python train.py --n_layer=8 --d_model=640 --n_head=5 --n_kv_head=5 --head_dim=128 --d_mlp=2560 --vocab_size=21693 --activation="gelu" --norm="layernorm" --norm_place="pre" --norm_eps=1e-06 --positions="alibi" --qk_norm=false --attn_scale=0.0884 --bias="all" --tie_embeddings=true --parallel_block=false --init="normal" --init_std_qkv=0.0243 --init_std_o=0.0302 --init_std_up=0.0348 --init_std_down=0.0348 --optimizer="muon_variant" --lr=0.00966 --beta1=0.95 --weight_decay=0.0 --lr_head=0.00519 --warmup_steps=200 --schedule="wsd" --decay_fraction=1.0 --decay_shape="exp" --final_lr_fraction=0.0 --batch_tokens=131072 --seq_len=1024 --doc_mask=true --train_tokens=992200000 --steps=7570 --dataset="wikipedia_en"
Each number is 128 + 32 x the weight over its row's rms, rounded and kept within 0 to 255. Layers, rows and columns count from 0. Numbers have three digits each. The size before them is the row's rms in percent of the matrix's.

# layer 4 MLP down (transposed), 2560x640, rms 0.0348, rows 1889-1906, columns 160-239
100:163140130097112114128133177097072108084159137094088086124126100070125123138120138052123144132146162076134046108161120132070134114093145140161114114144073122132114104089090130166090092082124140124179146141103138160161070088117126101160110128
102:202107128105155206095097142178163135179056126090165103127108147103111153110192142204108127136114139168108079134101134129097154119128187131146108115120099187131138118119061126144166135106146111146169077121192085110141130146155151123101125157
106:132119139144151150117153101152086147168122107109130062139141134110082092158218173118100079090138099126156153136159170129129111190132146100126095120096162114169161138140197113130107133148165157091143145074071133131145107105157089136162145158
098:131140194135153100096192101154131116121150103130172139121102154129152162145148174159193104134152112097108144159053118122166120069131091119162118133048174128181181184116087117138068150168111135120092153143164110140183147147141082151157173119
099:131117103117151114110094186137124161126178084155204191149059160111161107145139114138103048099112153149160123176116137072145158117138114127097134123039144154131085157091130168141143195165120179134142066121122172079142143094165153123149105129
096:127093154139107090087143168142153132168107145067134162166135184118154154064121195133161113180102128166152116086108110105107180107140119141161109146128110059094123177089161103113101094131149135139132101114142156077091171169105083148074134139
106:120106154157140157189128121145115104109102158148105136144162102150165083079133114101106151126119100142153117116144044127183127133115128105145102081084137148123132127113182099133104079129148188167134153043092208141163099118141142125091152086
095:131123156045161163115124123146137162146112119097105094138087129106103129177165128074131051114143119099140192144121111137122117080170075121144112089194126114121141191102116100165140134169135117146133154135120073105065142136150096098124123069
095:087108122172082126150121076153125097131105082137109155169185114149151152123078129135150100125120107159142088135149084182084077082168159134160093080125120136155200181128169162099121186129148179092096148092120144146099150141080112122171137115
097:134069112160131170129165127094101138124169107120143116134131109182125198095166084124066137130121144107076118156115121085082118080094144112159149079155119172180118132098090155115141145146125151065139135108165153176124144108089157146200103178
102:126096155151094139138114108180103140104193092119146152123094068084171117127145120130123142155118108089112087071076090141141112065082124115128116084116160153067174196110145165171092176110120156107141067205145121110120103151116138135158182116
095:136160134182128102063103138103156116109129145094119105057140122114138135184126121145085108188139172084078112126213200076124125142162095116150119110119095176082121123115096116146100094148173077051139067093110110109122142097159127151145132185
101:181135114107142151147135129149133157145099117027094204150144152115138130092091102088169159120197141132190167125129129071149097109105158131158104147133127072127186123081178148097110177102079180056128121164146140121174159140137101157172190108
095:144105157163139166102111155121183076144190138134148092127163141153076130145139086158097092161087107100148136140130181076089098153109122148178138130108183188148159107074121169153119047095178137142146130122130166157146116158160101121151113188
098:093141106088122086130093111148117094152141114128102061151169082057047126140102139140102147167182153135097189190098071147143112157090118141131131171213135098173160118136077132094106180036103094101105179169213098101157076119132078091107126188
094:165160083089074125159181118134112155129114101084156139156162103129169089138184069119147184100158109096107092151109122141142097077117093105126112134149055144096213142083071150187116115187167125108080135109168107132120138131115158108106099090
095:102080162072112104130150134091125123160168096103125111143133145115095084134142079105172127095165101177132101143136130069094117143128095150141206158139111110117150157111072138101178151141047165113126130154129112089129120168127104132164092196
102:116076108135168163147184099168164100147142153118162134208161120158157090139096149117113086076137186157132127134116166109099118155172109174112173150137059190162083105092145156114149146182141143144139115122116101177129126063156086097083168158
# layer 4 MLP up, 2560x640, rms 0.0348, rows 1890-1906, columns 160-239
106:115135093144133160143149173086222106094139133162183109142107120140055171137135172100151133146145134187132121092135157120112099132118171125078158083155109128117181067057141110119119171086113093081147158118107089094111133123130054059185194149
105:142179164175157150157074153065131148096089123133103138165115127100095196113113103094108094158127150118086113142117143139135178143164145084154190123091094157116126120181101159114131141102073127108107117087091182097200110121162096137103118109
095:158139098165078128102122079109105134133108128117139156162101101135147102161093119103120132128145069117130128118134178113208168090111165140088138136140095118116153113135082079101133124126108110152105163135128121135159132088093114044088091130
099:135113121087133119180166126191091143171141089134134178096092143103185156128079150137102146121109128118087132107149186123089124147092104156153146139183114187115125100134151124138141095135133156187147128146175121194087162113131147110107116066
096:119112156050113070078148131106120140129170133146115111121114171094102169116116148204100142151118128123109192127135123103134133164170113131176165161131157188089166142145066104154126073212081136171192071163123188120193144126130142134180134182
102:078086147167154128165150168083163111109162159139168139132147117130098128171082140130166207142132152167118110073190131135092135170116117157155078140089153114132131113137174172167102092135128120130137084069115156176179116086091121164080107095
099:095142176191115174098154139075202144074087116098109147133193162083152123138108120141080118130135114118142140130152084137145092110066183114110107139126136148142092118120143101157110126089128163152134186211148133061142115201103145130130130119
097:164113160083127159133110113138122107174077139158114151110127139095110090131071138087133119193155168146130098082113105164076128181109155120113123104112087117091152115145128184144116161125132126090140135090135104162149154116113169121130100117
097:099143121078109151135126135084104159097132126126158121097234095101163109139096140158119142059159183117162116144140130136189170137180184064111173041129116168077122106153131195133118090117092141066082153081148120172070114106113111099186140161
104:141117110137124149136168156096091172159188174122106091121086119127136112126141119145108100109122146165071135147192124106185125161176133092076143158043136137159130098165103160124176076159123140143136155055116134162154095041139107131111108145
100:000174083117111117179158166178107147112099122183174150131105161071096124153129096167162137097141162120147127109173115128140101119119140159121161134150122112119130133120173121151196102090160231144083150171125121152099117144105121090173155118
099:099188158093123141097145097132121186098134127102155191097149188094106160107142091166194101099095160092117164114132178183074169126203105154114137135153141090131059157132123079177137094092173110131148122133169180164182079120177114164169156138
098:096136076104118124118149114136098155053097141137147167144068158158069144141120108161148153134073094152176133151111174086120078137163144154120144068184126170131099071108095166148128093137161149131100111081151144134103177115148129161150089084
099:137073142140104078104132144150098109108119115116186141154106152161128180128167132130121140131139095144167082160122137137192117097148141151113124043145163171127134092130166123159107138085113092141140150132125160088079081169163151147013130156
093:098126162158099104152108137150135119172155095209114131155122162133084038137106178134140103199144121211099141097154119115128070149130181141105150161086196110103056153075157121107144141111149067135125074151153156108109150064135152129130166151
099:114092119113123128109111139047124141150122123163121115134159116144047113086167127183111125145126103109142165117105091150139128132123084093138149133128167102112106106115095093072125134061171131137086170191153103185160092128101122145127167119
105:196122107088129117157128120116119131165087111113049092124166156088171137131129143167139168128099091152113146081137139063160099056120073175073166102193154173106188123134172119065117119124079166169097144180216199144121083133104083178104126141